From a checkpoint of a small transformer trained on Wikipedia.
Size: 4 heads of 32 (2 for keys and values), vocabulary 1024, 2.72M parameters.
Architecture: rotary positions, tied embeddings.
Each number is 500 + 50 x the weight over its row's rms, rounded and kept within 0 to 999. Layers, rows and columns count from 0. Numbers have three digits each. The size before them is the row's rms in percent of the matrix's.

# layer 10 MLP gate, 320x128, rms 0.12, rows 160-231, columns 64-127
105:579460479451525488592433529535469513527537556475425539538432520549526474530515541526475469585553471478433434560524551591472454552415561505509450512397510521605535536476410580434525431576516483
102:494483542516516479487524527514577505489491469532531565542409393580507476493495500505492451495405460410563562477448393557535534581473608476475486445506562444489506519461494514396532607450519454
096:451464574523601490447465481441439536506472545490494456491471589467481456521537518451491571525539481473550482575457516448461498530549546490556430473554625515496519444502442369497526494471482524
098:429493592551484473414447503583429533541554454546545488419465558505589496448541502534442476554462480524506421475422441487468537502461515505426509507550529577445368391517526538507432604499427575
100:540482576441486499481391512489480553546468481407532521556475503449439543507518452539478499522501485475504496520402434423511494453538549432530519481403509483528464547503520526472460605515424530
099:529511479411545437532443530470518527502520512469453460500447518478602519484459424429624500478548464509470458463502440505505491477512449458548467547516465520410580396546558504531412517450456464
100:556435462482508413459510497470505521526498435470482597472528614559555437497530545446481519546492517572466472497558477476497469614452561549507590423476457481483480513554490479507471424507502462
100:542529491493438474376485489516531583502498500488485546530563469496511480516498502557468456506584486481502452528515500514590524501465553449674538502500481412541556473531505612532540491504482471
097:445499435517478513528545551535632487492548442505510518545543467456564425457502538494465512534457488479476502472450465530481456307553484491559485477535541478512462577475445542515523521539385505
102:489475534553519510563529478506459502526505454552478568346589568542491523459473612532580542447436504459466512555442502428440536460578588499528519393438447511437517557532546472476402512478480536
098:556439553550408547523416500435488454510499531530535578535657467497425476567426544524532457498448498538449527528375462545405480472421551428467575469562524484491521586498532491512518504577468499
101:394431518468506467566513452536521465540482425457520589439515492493516431499522507493552526506518577457522647518485363453532568546409480533428523567508482476500485439512430580547543487468520496
101:614418411492429357472402520384463447496476520513450452507431474605492570556529488540611536479545499549518529492415532475482481483520531516494470473434418485570505524572543575481562408505466492
108:529474487547481466526470453542522482395459486489530452515585479406464425488637482588469451422438519484504414461449517514524515571498483523467420401449590502484579373402494532521472528391448515
097:530461527594507475524476444546467545486476467528477572523533506583516385440544587501516449510508544460506559550490438478507496473505541563500420621461488544595464500543555520509556518499538517
099:447531614548475532447560467497516590552497477548571508460509542613550482521517537535603538567514414436381438484562460404544376511566522452533548504474510527523435461555490474400506475566509496
101:497422392491520522558488476486589535498583482503470457558657493489449469473572508515528482513505498602465499549521497495390516482470494451589516464495501570577421431589479541522520505408525493
097:475534487493453546518496428521510413560501477487480625536549503520531535453550467502500475397565591532522583447522487430422487450437534522526476429501533474476437558480563522406503487532519446
100:452491453524523458498438470575462422458458423609573542624581471585527473661540516506431536488468485507565425503507562513508526519493446529573510519508534512473483516456485615562546533439516566
102:513480374439563524496502460429450547550478508469562496539533573483443540503421481458511556510461491441473471490428506458534527574589465512588562514397484396478569472554539594525453516437442587
102:597469455534552466492435490632488512530485403508508572392535523545467539494571502477646475436525514655527548563445498446556535416458490545518589401509484563421511452376503559495522490491522487
098:578431503536524582499454498533570526567551404463515560572523499504455488582560500482630448454470529546443502424540511407492407561507572459510540534541474572495489483572501469462521568445512556
096:525494468451514494530433429497450439457487479601540494475496530528503543474444501573485566417456557512665540486467465441518454545516516442615515405473637535595440522500623531465500461548469417
107:530481470522523486439561484537550562440506524574429493555494552488625393543550565528497494510402545541430490613546462521503461557520485489533507512518563456568552393532450597407505547555470496
099:463540423493502548518529541528492427425455474458413627501510494553573443540465483607612583471527563475470566484552548481504469498510481458575391487425596502574414493562390555568522464464467521
100:535475546557525488541599503508573518509425507538423531475522399564510534464585535507452408485438506465604411497524545500432570535555549510472481499494544490584455420527446429516450513487552427
098:440549490518623509553518424564512483480484543537418485552533497559386491357474442461533445526581452454513489404504484520550487500508582470503513471502444467457525502483441515477602492500433517
096:568509529542490563426470451513515470353609503500584537593458563462518508498514484462440488445532501452451451528510534484533433477484470520470551561495460558448466538553533539452468512526377453
104:563490522514571471589507561547583452544549562528515519472538496531512485487498481406499528472492612552468508405528491524639513493481479515473480424504553564519456512528450536452498531424423479
103:534449428545435469467537426499517468411427524507517533450468493521543500418470481570477469478532632509364500514528566525544553504387549591456518587428505543549479457348411504525466447473535494
105:504525501469541469466551426594418507548553513560506529485545454549506500464585534523557391540540550473520578551435552408545555510564478541476465495505540540538470610518472467471469514581494459
097:500497538531395575458497491584398569430568497442495482462446597434444481487516443548551536615527558532428563466495479554475610544452482428474478561546548522562523404458474466549481482500426538
106:543457501504474561437506441510476493526462423515525593552538494544514531412491500574492519608445476493471411620474548546526570475490525471426525485511454411503500551445504461419439435522605482
101:492495516434414504424443505455548397509559485451404579491456451513572533501505467446444508498419506440544593378465450605465530603517530606544406540502494457486531529570584475505491607558501520
097:493492516511496519504530541422642547509524434578490467568466523449506468507523518425463557332461506565586402484544362463555429454478518483416451498506550548500464442469445520479510504567460408
106:571541545606542501481400564480474461510496518520470556532480551478501529581480466510475619448485511454526489507509500562510467474575577568491555520535514547560479506528439519536550446484487468
104:525422575441562466552504479506516479504544494550463557530577560525507530472445442509431457453518473434536462546543503559490448558508468394503621488439513447461566525490443515533447523499431618
103:551487569436505449516515540480661472551510539527517488521495525541478553542473536478516536555517560462526468501523457425551544512498519558538408524495468589522484458517444423438518584542432480
101:562487547522404521469546425563508548535511457499480513550465448476458507479429522523494481418466431483518485527517497532585610510470461536494576417542508619459427485537551399535477523518412488
102:495497502472482505625518556468511431442502552455534446489530558390512465475509510569503532512580500473498585501481638451572452485541466466543477427497510494537483461507524509578510537603473461
105:575527485493558485559480622466552512387460496521462480495536442501502477510498437619454447572517442481402530497448532457488409440514491699453467537492506527495522486569419485417527526546507518
102:438412517507469500465499483544631445468448573565460517561473514528423489503460652568527472526560490438503542539442515528560497439485602516543519549578589485461540500515532507517408484531475547
099:476528609510492438469500533396452497536499600464528508477484464512569500517536436519534492424499464494538453431473497575483562598582532462506580504486407441505564524507570450537538540521428541
102:583584506551573501498570500537499431603504548497469481511432533473517504571554534541474481514614495506488481520448497521507408516449404532562448501443419543537537472510400497372562438624450509
099:500499440547478522602468575540510553474537535433513539568534506516515483537500509453514497529469447502530470569558415539498510546455425538483517405554522432518477616366484526500434391538435490
095:429533465490569533524532607462429599467552588521575538539452573548554459577484486554479518484501493460462539465480490525566480480535634504470487398420479578581466551473472550501543449577414508
098:495405502512446460570479513488491505495437474566510531444578411481537467501577490472483524598477589502504495447497535509555497547521508513588395432491399475518495403488468377465508418444613507
106:459505587533454449582411486498526516491529554468642481570519523504583462508432460588540483604558528479478373538481441479508495551515456522444407489505473523469509531520441443540491498434459456
097:553514474522446509562550496486399470463519518476452553588544511542528547549552514429565489447473510441503523482507495329471500548441495521513510503473614577499416460493481520433511515487511445
103:481586590513579545504533547527546464528452525435490566488486445495558423574469561556507554458470518495574482628542599526497446519442487543494596500522533542461531428565512489497520521461494505
103:473470612476532463503557453512541529514468542492465362557574486480559466545578552524545404535468488469567489408488539601428518549481446397547403584517513529524555510492536463504509504588523501
083:507546500568549471478499531435499611422487608469457434411488482510432442487635504553510529426506521505556497422534541547552553497555452554563462546558514515482481469506415507518578528484565552
102:514572430569614500544535465453530533467498482460376444543482495469441455544533465577428539447527478524525421507488498549568413501501440626499438412501484529450475480455425455516559515483542510
101:548442442493506488568406487387473495366486466541455502380493447427564490504561478565407478411499450603524498503420492474479532604499427573485433528612455538524553545553461508510511467552414537
103:416476442542550491541543419530499392496459481481524479483503518568525482512478464618564491457454582530460472500579529447533413536505622484509493503495463500504490412449560566545540392557492584
096:476464483482578548550460457517489532427563512500532524450545464554475487508534574553495505481484602473398519500434464511480501518579562555454536430438505403450460400489513501428453369460423517
100:523530517487567460494497551449526552517445414399555527415507543569494445422543483480537489523424458448468533453492436461526512528467449460467495470465529511388503481455471611524411546399498604
102:582548476507530438458433450542487506471472484493509444475571457451424531574550497511537547485527527581445489544523464563542480517532521469490524396488504514468532465569483411494504591569498469
097:486524521516483483535412498469492582465511466527466529451466398547503523454473425406531488578527506431546420491310447492475529502483524570481412434477445523435458399524443498520556487562511492
097:576574553521553425539478611512482434483520498503463531477554433549572504518482550516402584543546543524506403508425438439451499532560517548501467567503446468559533465492545515589537527528508482
099:467577445536430507494391432473483522513563481498435516529492541543465534479454469457484462482470502423485510461521418579573466512446492571448406476632459555475492454455571457598465460499459600
105:448460521559475506549522555488473447583548492430404532474487554560530459465526489526506436459481494487502461490419538438439521536453420489503487556464422564476449516619515528439530529491495481
096:439563587431533576503434477376407459469423609403552511536459549470525582536516476527474480561562608518495449551425553493525470539533593488548450512568600488488463541558552486514450496506508502
104:484527514564484543560464607547547559578491426384531521452534481500495416541504433561506513522521470544468405564468474513468469515551531455478481574465544540467460602474454549542524455573573513
103:579474536522505486478450494513474475382479516617548427464480547502485494494493448512496489528507515527484614523344441549544591547429493509462498519488500397522510571445512501440430519402423549
088:519570470426443522496519389506515567439531597589468531524427485527505464538577430502508436564519459562528487398482548525563524446442465558574496533515521495492412513598526497494543490512527465
104:475551505452440503546519538536440507539533461455419513505470526489529535568539488433474489530540527503469483468436403468421477559487513571539490556514554360573448571450525533524546502509527470
094:505524564492532497523480508465600525484543505535381547551434445479467477581542454483521529472512635450558488524459493420486557499546500482524418513545466486626488497470504472523482547579453484
094:521450395478470572452465508524456502520486533364475475462560602499488442600531476447520449434518533407419496382487617562410474527447559566439513471536464503570451455570555523450472495474469555
098:566517540489480554520583516495402540447574450480571481553487472567519458507529596498374518493472546500545467521461430552529514478458429452478434466456583520477425457469456442519508571453439481
094:493401475560512528461468540580524529525511562542582439443469466475519552509591464472424586509462452534493490494466477563599501480460495495490589413448509477487489409495407425402464446503501464
096:401541508471615491449542462520441479526514436504429541621536592521497531565550526542485445562534499495498548489524501506523469527493449495506525553488476551537548496503470561555515497410523488
# layer 10 MLP up, 320x128, rms 0.125, rows 160-230, columns 64-127
109:459479542543532532421432459502458520529519436563520489453487593548426426539527554494510466534446487502497459436490382473579539486583532354497510560508564452497438478502533492461544560557486494
103:570573474430462509382558488528595533525574556523530478557413489511488510542471479469570542493515471431489501477481500494484493531574644481476455485460441565543578424542538514516536558483575465
100:479519408632521495504567541528502456457528397540469587505490537505510543461527534510476480507459468496506447538449560551466520435480523441486585478451575562517526510483514538519468364505517450
104:553501550425448505515361521478506426470538569461540475441496539446474516455504499582569487456580442491505526510441533567516498534489528526529522496485513614590478481529490499482583498489480496
101:560498543517520482452460489526396520466429419455480577498536471512475549461505457534471488485489499508499396552431541478489535519387510583453463490612554535563464538527477525559421523522544463
100:605492491466441620521512518596543453450468455418555537548441497488435461515464535428478487527543501428480489493609486480494482477460425492562459339556548498447504473500434551528542493553440608
103:498527489495468466487481427438518564544536479517536466461454518452503474536578428445525474536488528400482473642514372523421493508582452605450437522542595494432449544394426426559526523547475481
098:475581496507435525501583503532424469478462489459477537522411542428427441614457513554542513422477481489545486539525486515517492415533494551424567473507510454441504450562542438585538464483482535
096:546412505517503649494481542485504537512521463471501562537506461469485546471499538489530420529410445554483453594430467505472525488426435521446463539452424454479461501534570557437522535560432492
096:567479453514439451528533514529588543564415495444475590491513555468450529564512391385493550623548610519551503603525474515503499531481452568498499429412463557443550508579442536495484465505568456
098:539553417460396476588481646470585481513635541407542449512450445476603437542545531483497581447537469473439483551412553528436542533516475478525544522450425434482501481637559484516440487455585500
100:552467454524487503599519500467389595527559415458490501536500471538561477476489474571461547516556500517468583431420514540539461550515508521584592493545449477509386578588485414457520466594498560
095:474504525543433471545526489408492459450532418524468478486517424480463484546526504506481426582531440480508468551521483484574556504517565452513544545546508521511504389475459503619469390508487404
107:473499444512497554532514557554532624450446420547405553554576443513416423505542494441498468445437509494460457526535507587467551487457484544391485522572488507478443434416486473592469423569574451
097:445503488547431472577580469471415533522454426519517608472519472564525542590453422439393531464502502359424445504537582485542512493434488530572533431518526487399529539564540542475545484543531586
101:530525471477511524477448500587531467505414480478417525508421525463417400531489513512419411607507341468559444584456466450437552442484473450475446429539442523476470511452532534533489500528567478
099:579459393521482538487562492520476429503441591551463554487523563491499566432331399453485446505535544464538494453451569463470484507508579548516486495518413397516532424569587528467426513545529504
098:473442441468441433484500573530540527438515544485478456421416545475544477559503459438496517571528463520423526501500514595484539433463529526473529484492411502546498535518606437561507486380487597
092:518475532507523453583558474578537476395564483340552441511513479516467456508449398417475445471455453439496499477568467571510477478538451600451440588533498676599490478476590519544457497511552502
096:574518479469496487508573509548343678409479578496485520470500463505520494528476443583484486504474421350524456512489469515593504564507474508480432484600466590441466481404531522571530566570495543
099:501536429607483473499516434482481467519522384479488513506466499443490538406508492584551551501533545487442560465557416465430447367472518514562547431477485551479594521536560527503567565454517489
098:512525480505523409439535550506557499472479512509520570495503555436521542403487515429481483549575523424468471508551450491492578459490424601448531504480378569612473405508564476428524543517548503
095:554371495447489534523530521445520461564576482455395518450575409536432482522439395490433458624478505533498514585538444514455485523617500468433496478550501540467403459468464470591545546479490573
102:557562576651478508523487527495532539556488521499528531409536548479526495533531479468616577503443496387485419440506474490500439388504523570519605521506411516465489556448485583623443482439539356
089:478467548456415482474472448508519595486499513600444476474487541533510558520618508561461466466577577533564472505540505538521423510462467540453494532486468497431488459525562422534533520548499470
102:518603507511496415488586515510530526436528508494514480582510475520483543485431474540502494549506421402476360539434421483469510491484515472494519557563603493405619580423565521443595467421432505
093:511475631472338502481486538526499504403476580558470442446412475470614560584505558453429552477548506408461558524538526474528417507448507560508420505431604411550440499504507538461479487560548477
091:520512573371438547507447477532551494490502530548469475475487471581471460467491504502499581524523522497421459517533517479566447448513540453626535615480513536489403487486501585417528617559559476
109:501595453491500376540490440507484479518467516535447538471506601555482520463508470448465530569511563538605555447489498532558544472554568535551441588437519475507447498549431510555464433486468384
106:537556422458398614409407487476559492542544533400574428493376464554522527438409483528544475490544562479496512481496558531504540509564534542419533590497513589469550427514527575446512473457481558
101:571477546437483422512556510489529494498353533505459522514537405445481571515462520401412529497543534470496411546448438482437518404447421425439546484435507454481537498505518454502422474571495436
098:396438537609518448528533431484469546416472490477576507473452562435411502484567417470577501559460566465508512495500553492467573561535518411527508565501461522495524469531511450485457480432559520
100:570492522516455453480497498543499500521475540494519484399466449444573562526462468506560446562465544443522522514520479452497509458542493327605545454510521476511421480484552497512535527515484509
101:559465511499547506485506490471411504456501520565544494500520555521426405461567596433568539468568445580433465582501472438599458547546471421491491384475516462401508488481507476496499479562468514
092:510512513425439423513449500500601433473520494546503521456549489489540438397417480510527483478484530366487537544487537534510522483444482600492546485524487537516579440531413554544506474499506581
100:428497454500549469502570464511477517509466475386574424499554518532523531486405511419399399491460456473447462446470410530501477579457553404483646428452527523475451514474409474580611433502481521
106:482466510518470557433503472535446556463449479480466494454549546529472450490494560504594479497406541519533525530504503553439438439555476538402565478531474497407465438500461458479558424525527550
107:477397496480472593481513520619492610460460461427554516559524524534529479494448506554453454548352494520508479472556578440519434522400533461392564487503543450503489546510552497502433501442546447
103:485485504530535481515575520536451560504583512548582411534418639426528521478412518501442480454463466380556475528462494545504535362477498497500507529447544495429431552548474512456446531434439399
093:584490582496492442478538469482501544524521469489506453492512455512475548494437478442472509483504603484560458545611391446447461474494466502524503525477560446552394474471374560489474494474475454
105:497489509460479534570463635533481417513494524443439506389428508455547568571507448594511544548565518421467497451493584493377583522571526517546562534557487605529497501493477455462408489459551477
100:460545536460464477452457544472523534516531541521543469470532538421484475591481538466359468529515462421552512466531524566650494570509559482471470556576476498483413500485529523477466510415525501
105:516517485482467531413535408461513456537477570494563472578539568485468549504433498502455527394471418458574476490505461474498539462593497494510538431529470499426560488429539547513497422477478490
099:502481520499550482497531584466593443435607404445593506619444478518516459459536441578472615554518428441514503494509514510490493563474483434490506484403452525475583574480502573495435546528512483
100:465515420502455513600492519553425500604481627508522476511457523563550506469478502397428412510534529455585449532458486466422437544425447484483546465588416452534438471506514492544462488488490565
102:514482438582494424538526501541549459547537449510431553447394473417521554484492530561439573618499515503589501471429559515487386449457528518495513524567496560385475510469530442551469525467504512
103:534550506461494393500590441530582463502524495357488470568449474581533517599499496358553587519531471537535417510478421429480557518480535535408401472494577499473506564463527571571574587500460478
106:493505415507490551521575567556465501536492432519514498542528462556494454440441446513479518431443499561544516484485418464568503479521547601579472542466602493466638472485519519515434510483484544
094:474498510427568536475502477513482478546484532441559427435443516567516525554470447516444446514523536506527415470428509480595365560496544578498524552531460516510456557565454486523406519460430537
100:533469447322481489518393428411448547590586449460501441493417493464467551578512507527560534531487465490482614532461508514472511531452529520479474484445482413532501490572578432451519507496537539
104:558590448479428476505509531511551497465403542497463509574487474498563513527523489498489490483410439527566503508554543616577476506423420549536522523511502367424549510396422491481534483453490434
092:482403494470494594467543473505496547452539471490544556561496521501565539525435538605509376514481443564404382567412515460477531649451514561527480500469469580486481484531540573489551527518479546
103:521561572497579529570565458518497526544526539463494526503478431519489477331542525532482505461498556572456522485508478474490554588454461513404506486480458541559509543498463484532459481501528528
096:390438535514445585548583565500461488471452491645490436549438501532516515416446542429528386507473523459510590465450507536546459483480404395462606522504522511529550464568537534547477530511491440
102:533532499491491524498490504551436481526425568529478563518509441528454464505382569504434449521417540524533577408497615606409531498434544416563527507445496495393515466593510492550494461471497505
103:398390571434507533454408505504466506453526560517572489473525523526513517600466445505565458463542467481504465516501471427474472464511558488421469497319529509530533527586523522506520510429446631
105:529540541576385490564501358534505506498461483449494462482473456549491454520593534624480508545506532495439531484497491481502522549558562460467522501467482480530532542476542477451488593448623584
101:457545495548501449465576453401466516481341510586500593601564511464449509487565474507523485524455570528462496518548538476483534499566499419527455466488474515553486485597438563477517371509402513
100:547523468498489543480466540429457444470483480472584501421517399488429488472398477513474636471469437509540619551579537450504476485438511496537562470496537564520469420456516472522635445510471525
106:480419485506531501438470490398468456471452493502468473474452512455521485370577467493394494575469565469613496501463456498582508448489582416567601496375516463453558538478527554653477476547478589
104:399524479454448499447535433487513468507458464487501473498458426438486547465554515418609421589419512423586509427583483551428489512531546552512505464516500446569475594525472382394449507565490559
106:523492442497548517482472422530560496590418405532523552473420430513488511520536434465558405405561478512470540565553427433448500431462589542462557514381508503533508495446508495439474439520495533
099:489556534528574496498408514439468479448420468556490551451500493533549525608532408627422570460528474480439538503370473472517465512506590532563489562570476421453425455534552578534544516496535535
101:500526359480525501506508488585521557459455545557506468405521474507484520506417517466511459506533444440476506537422380525533457525448486588463496465521532514470563384452460483519514457536467557
107:544465520509495458497468427507490555481551493522432502502601517501638500495475469460519498503420537416508472532575448495508611563553469519415553553511464452469505463569405521558450540533459541
091:513409495492574463493553561516546486417560455464498460494542450542466471503549518455527534379495478462497559534595486511504477460567513501529523514513536509394438469476357532584581550476502431
103:513472608479461472509552533521501539488557451503501542498500509444489482496476485345501443529488448461524495569588487470562441538530544590494528567510490428494492441375526451494522495492424477
104:481521429500533445478503538532565511601466476435551503481429451497465532420545525518409429552446460512437486461623477578449530422386465530491569457494515494453495484476458518462564541474437516
102:454352482532543494469487516424474507511452504417520523597531500465564529477473569421430489497494466480564498523460487551525542520455447452432505421545424562472545390489489542504473499376532538
094:506549534506510544574467443573514552488566492472451475539460503499547610572448454543457547505533498532418568501390464405540559492457465555523432417542382542536478486511385494595492439525444508
094:516481429556538435560573459550496472517393540453459612525464501554499570560432558447574555509405486492528426531487577375510469474490547471566353494499482443514449490525558499537458472470481463
# layer 10 MLP down (transposed), 320x128, rms 0.113, rows 160-230, columns 64-127
103:558531439482504497464452606472461511422528478440537486537520523534526567554429460527428436542560490399552487443405477501498559487437386531523525479502656534484558544539497494521569471536470360
102:547487511486524581541567478510583417391577404529478393504536485498530584566465559433495437473541522462473568581504562448561570578507531596487456584502460423443587489490525477532557485527511510
098:506536509495540506483463574471434483509342577568547635524512533437569590501439486514429454550505528480447503477558544512526521404512534487524496482509487525400538452497515481459573471504430504
102:491482458486447626472489518503603499519465549514518484532486526481473338514498605450463388533586511531548484552481533487426534531541464527552594529597550359543417507464490485542499505486451477
101:537528591640471422442485526491468516423507516507433502622460505535495459420509460534518523418493445522526519446513529534561523480502407532508498398613585510377521510472448512394542528478533480
102:529402537453519427490406459476469465509492553498527487478614501494502420510459610484513505469526565442540414513478460433524483454458397468518549465385475451441511569539559550519524486516528462
099:620369539490468449460504506577481489500562430472476417464444515466502491477477573502482597580513491486538452466493391495479469506530512554560526586498388482583578484526506549521487498496589497
101:490472464578568504555492454516615472475515540490497579418585586476623479464505562513462600550398465508491529507409525463473527595604515512546456549443498504541542542472480450469521530526495521
093:474513466464568538536470463514593426507533443514507526421542477476543527529568508397534524428550474458526521515490531418449452383516513527492641558450530446431527611510495574478455524467505507
104:575586524543466506436461490449485494544565549467502499609486424554530470540493418506558479459421470438499516416467506504514606468497461590547496501470553519625384389501490533493612576491383582
097:441389547488588541439570496533617464505445498483472554561479597449470509480491531484555424436515468535417567604515463460512585501541434507541475515435429453445635516473507419521463512463493500
101:496556511480484478467459503525465548453438485475519532559461477571473522509506433559487437662497515506408542506532538557493460517591417503478463524421520490527514474570497477555470537462524575
099:435459400432545460523558477528585561540558498517383510467498483466532515438479469580565593524537489472548526426536533418549512460526483500507525437412537461479532520575570458423538523488488606
100:497464519504508580515539578506584508515499489524496457595470476379527587458586465522385509448496457659481518438431415453478444539579519469455553534475464468502576502449467489442435573385518475
103:546572533601578518470484511475502525418453460531516446490594538560545491479457525509443518574490582551399526554459490482563423477490540463542501527481489486553494523479498453533538487462447417
105:491467463477602510579505512554566548502447549537550528440493504534547522450488469541514497469577488514543528461524552507523595531481595551474568517517470487448577528531474602449601542356430561
104:521468563619536433422450439411544370434560455452606564493460446514574541438495552430506528456561494500476499516467455492525444534540536455409498472456425431485494507483457482552445549435508533
094:468518608453459412546504490552501524478451414522492524448528459419387441514497397521482411399543507499493529374520547438483444483433544518543492455457455541499569519494534563518405529555468467
096:421425494493573547436526398457467500540448452597561499442494397545516501509488588541529477430413465493555453603578514477546487501549523441431479530499464491494525518464545534455442410522506482
101:481483453480522472397496492493576543519546583588480512462502444567514379439436518634504589421517470537527481525482504546441568515502457541523538550532478607520648478490539476417546465451541498
101:501525530416500460524485402451552489446401537515508511471426487404533443582485526511411494479580449477509497479574457507514504548464468423448422446507545431486562556487550487471559558493550460
093:591445527559494549445380574445506554458534527450519502540538563570445479489476490498515508556467638530472489613580480512472423496499555521548440491416519516556528397434480410489546461475613558
095:558484431562493517611354482510520561420549510492482485498485531451495475457442515503464425374494499393517495510508482504552434456537500639499514401424580504584478510502456453493469544488395492
104:560526488538595453463482412520489470485503596463565418511518507511516435546478513500540498475467477556471416447450426560534445578470470548466534519503506585468598463574498569475480442453501482
092:407419426527584496525581417621492373405519460480461551490497459584379532500465353507507470494476538465476474457520525475480372572488528454491489580508578458480525509462498535570578485513454493
095:479601425451349477425523440424552521577517495468479503412454541484449383465465467411506564437461434477510453491411423544488524505478455501536436525482437560531502582518505443586468531493435492
092:583411502547527570585488489497514531507478454485514573572406642464419505518541545497470497462485514464535533627518546488500606472505500483424468522489455513548477481497369508561517599520476606
093:543458384581482456435478567418543453463543518406525511567425431465462442495503534467485500481485570503534457417494460564531524569547440603571451409483571459539531474537513410549566540528505433
100:390419466459536534449453506463452493554514453528499580466485409474460466554506519457523525517488525519385540547398491583442470536408526494476557461504415522476541470449526469444473559501536577
101:501517489437398501493445548462527536555528525516443548598473439506457512535518531496573437473504474509522499513489579499411529388527562596511461516526483563475543532459574497420529510471587488
108:547556506602529478480531539462484483476554511526485509442535490512496419448433536497537452495502484503464569520477504509574421620519569480543484466545476548504494489514500492497566555548494559
094:462480520585441475486418469582441519442526524473440476552567553441500467454571494447501580486500569552525521501526431617481545495475505431534511426557423496526489534418510569543524485506526543
101:471541465522538585453601624520539505473481532549423529576548434511615474493513489492452481634619530450543521549522455581496525504507484550431516540473439528367527517581538531409468470562475438
100:500521555399444507496495488474472559441521427457509410600436491514509467415382462506476412447580576559541509472521505482509498533536421539483522577480445427574476616533518405467578513530543465
099:480502477417425523521594506414515509501529540563539542512539518527530554547492533454447395500593434467601477582532453476523531484505551436471530519460521490589458556450479451484517549498515452
097:525488480592507508496428499557479457478487463552518457489492409467604490503606519585522417474462537544547534583494526486522567465571542436485463453534483465546475365498482482493499500464561455
105:429503581458562459500536448535504519557441393565425565509469504565514496452495467466458546566487545589504462596576530510455441542531517471491471629456479413492499507570479570489447520525445574
102:435457512430475481483605431508582543520519598561540430491529485578545458468469472511482485576448581540505451567512560469536549498506481449598401576525460574541506551530475395406458431431347475
103:553448444471443600537509434460522539467568508425505535473609520503458532429564469519564508427504473442485538519413515429494467569465425502530536468500424538545485506547460489527474473492533500
097:557434547537506547546523590399534428482522543541570459514450606425462542408471517433501480487513470539449533489489507478526489441464487385564445449479536526500493551487490489510496477566529447
103:414490468519489480619496498513499563478510450461457425485593500440499453490479486518433528524514419562450523344524524532439455456565482527512519409484466528482564505525464617506387558431563528
099:568588465475561450614536505541549553481396490544490458434456459566530543473533463435520468454503528531443487512416507506538434452577522527530534539434516518498516556462561472513500465533548543
105:435466508473683473396535490528339485495518539535469510548491401510520539471515520515523521425410613496552527444508530504598469519419564497520464536538521543433562456497507521507561399520461556
095:483446444555514530553577420472460507471464542443460479550548458500463400504490500497536491479421589515602514456512481465530524477578560558482521443493511440493514465515501552427444562514541444
099:441460444509467437556480480554434484434471466471450490477490382525470604529485495552584533540370619568411559451459516550535517583512476457496414481485441470450482529426472577497493572488457426
098:470560545407470511449535591508481527543501508520492535457560512505558512474532556497595532458515486472456435570570582481468546541403462563474456487522499453600463583521453544495547508479467509
097:492586446515532489498490477517464472525487487485596466475465642526476468600466475522499554496494485495571435544556415489509509500489406511494515554466462554539500515483498465449542568463403443
104:456547449535458488524569596505449447494493558606446600455486489484565507513454563454511532477541493450565568449577544454492595484475482512594492533516479537547417428488477496452523502542428587
097:562466419491475471433560431470499385501536542506476591506498436470535487474580498511558525521483514533456559503388580448495469470561491560596455527527432443434474446495599446428602460504460487
102:455515439372506529464496524541517477489454579565508562501401468465587540445617485488513421498566459497533453498561512458458553456497627478437490463502510458561450536516473491549531512466550540
104:415416500537498590483556471500493510537544500492510484565449580541429522495441553411591472531585505589543507534469472458500487438506440515493516592477519567511430611443432553462493556496537497
090:550516525569545432432456552483501519505491558484474407460566424519498458445632437496422536481543496443514537428574491534528523408553477511524525519560518520452499590485462438540444500408564451
096:500545482504538539514511462506501418510564436502492459469572409485414479533575462507414471539569412576500465496480502500492439392504528502417517428595521452412517466469554463568564464523466532
100:560507373559510464474484460587538535532493586442425543544613469513454400540578431499515534500511532565488448496520482469565611480516540565565555479510528445562527501424484474408495479504466541
110:601596514487452500424512531460520473558495543503518513459413465484470554539420558480540428542566449497399508466452527584562508480372531463508460687523504590512523491499524414460572523474492538
106:460541518434505558488475527467552298420509509446490563447521475505410514473479463446495436564523462557516552490455464486528534502400381542455523476546497487429478517564477528541474468554481574
102:417477539638512554481616523539583569519451528452462484395546517484479543469448474542476445486569358426496541469512524527470429530450547513472447456577477471422503545489390462502521566497504441
105:564430487471487480488438580534549514468539564519507506508567500416467467541491514438508600459479434490461544591459441551503466613483543524471485559467448572477540440488425549572501483405528522
104:475569430501536519518565437577554480490482469492467469457440568463524427424524515503450476561603508505568453483432543548491465558466534562441491453680499515566448471507523557483577517497488510
107:550428565520496403487560555452514493557511460439387494572503487491466486437462561464521443495472484446490470430485396433425550538528542485454441509558478531607557443537424545427498476434446479
104:417442604536464534497494532515532413466501514523500570460486566510474503580574510568456567470442545472524503445528546498608466558447527386502508522541476442446402504495512457472446393364434542
110:459433459477479489485479425502477486354499566465451510484589479524585516515423495503544493580505568563489476478512523506455554492511463499447556405439526433467472482470518460450539583534532466
100:544487497550470444571645476532542398537535536523519459471579468461470455493485533450525533464468478544508548501515531550440500494565482531527472418557430522564514404470544493587373515518522484
102:499407548545511413462442512442512470452501553559431576461443534488491511447472524371523542522495483543454513459552477543510558437412524461528406461519480413567526549561493517552496476516487413
102:481430415534551492482445596494532499412445492563539510527554492466519525547450517532479512564594439575493460532443495497522493450517592597518450435471507545388446570519553471533457513437513484
088:428493371495529588571503459469491538460438536541538540494561504514490535545536485530551440496522491593484434512505516540556513467464422553444525557474496485478499535588576477483503554474483626
101:476539436447414499567483522616514511409500562533549558473589497487515469463535482612442521536466476511474516369564490530528464495501494445478488491464523496445499536486398529575415488482428533
101:463586573498586532440583563476465483388515477456471472544516512476536481556525464516548391409519525443500488487512528425521462474479479455477397446577534610510444470466470457484508495467429442
101:515585488459488614561583434526507581506512545491588544491523556525431431524514467497451507423509463469547515405582564529459437449525543570511478580473528532540427437437464431477494550510459463
097:405501583550496589447542570504489530444466589533504518432586501471532440503542384591474399468583443539495495507432561516411467502569493507527511410460533496470470545455526476451559593621515572
095:446528500522495505457483441529502525538512494498523394537524465418558517510456519469527461467578551439534520489469429565648534496404456616550610384466501438522454446424570415548490480510510424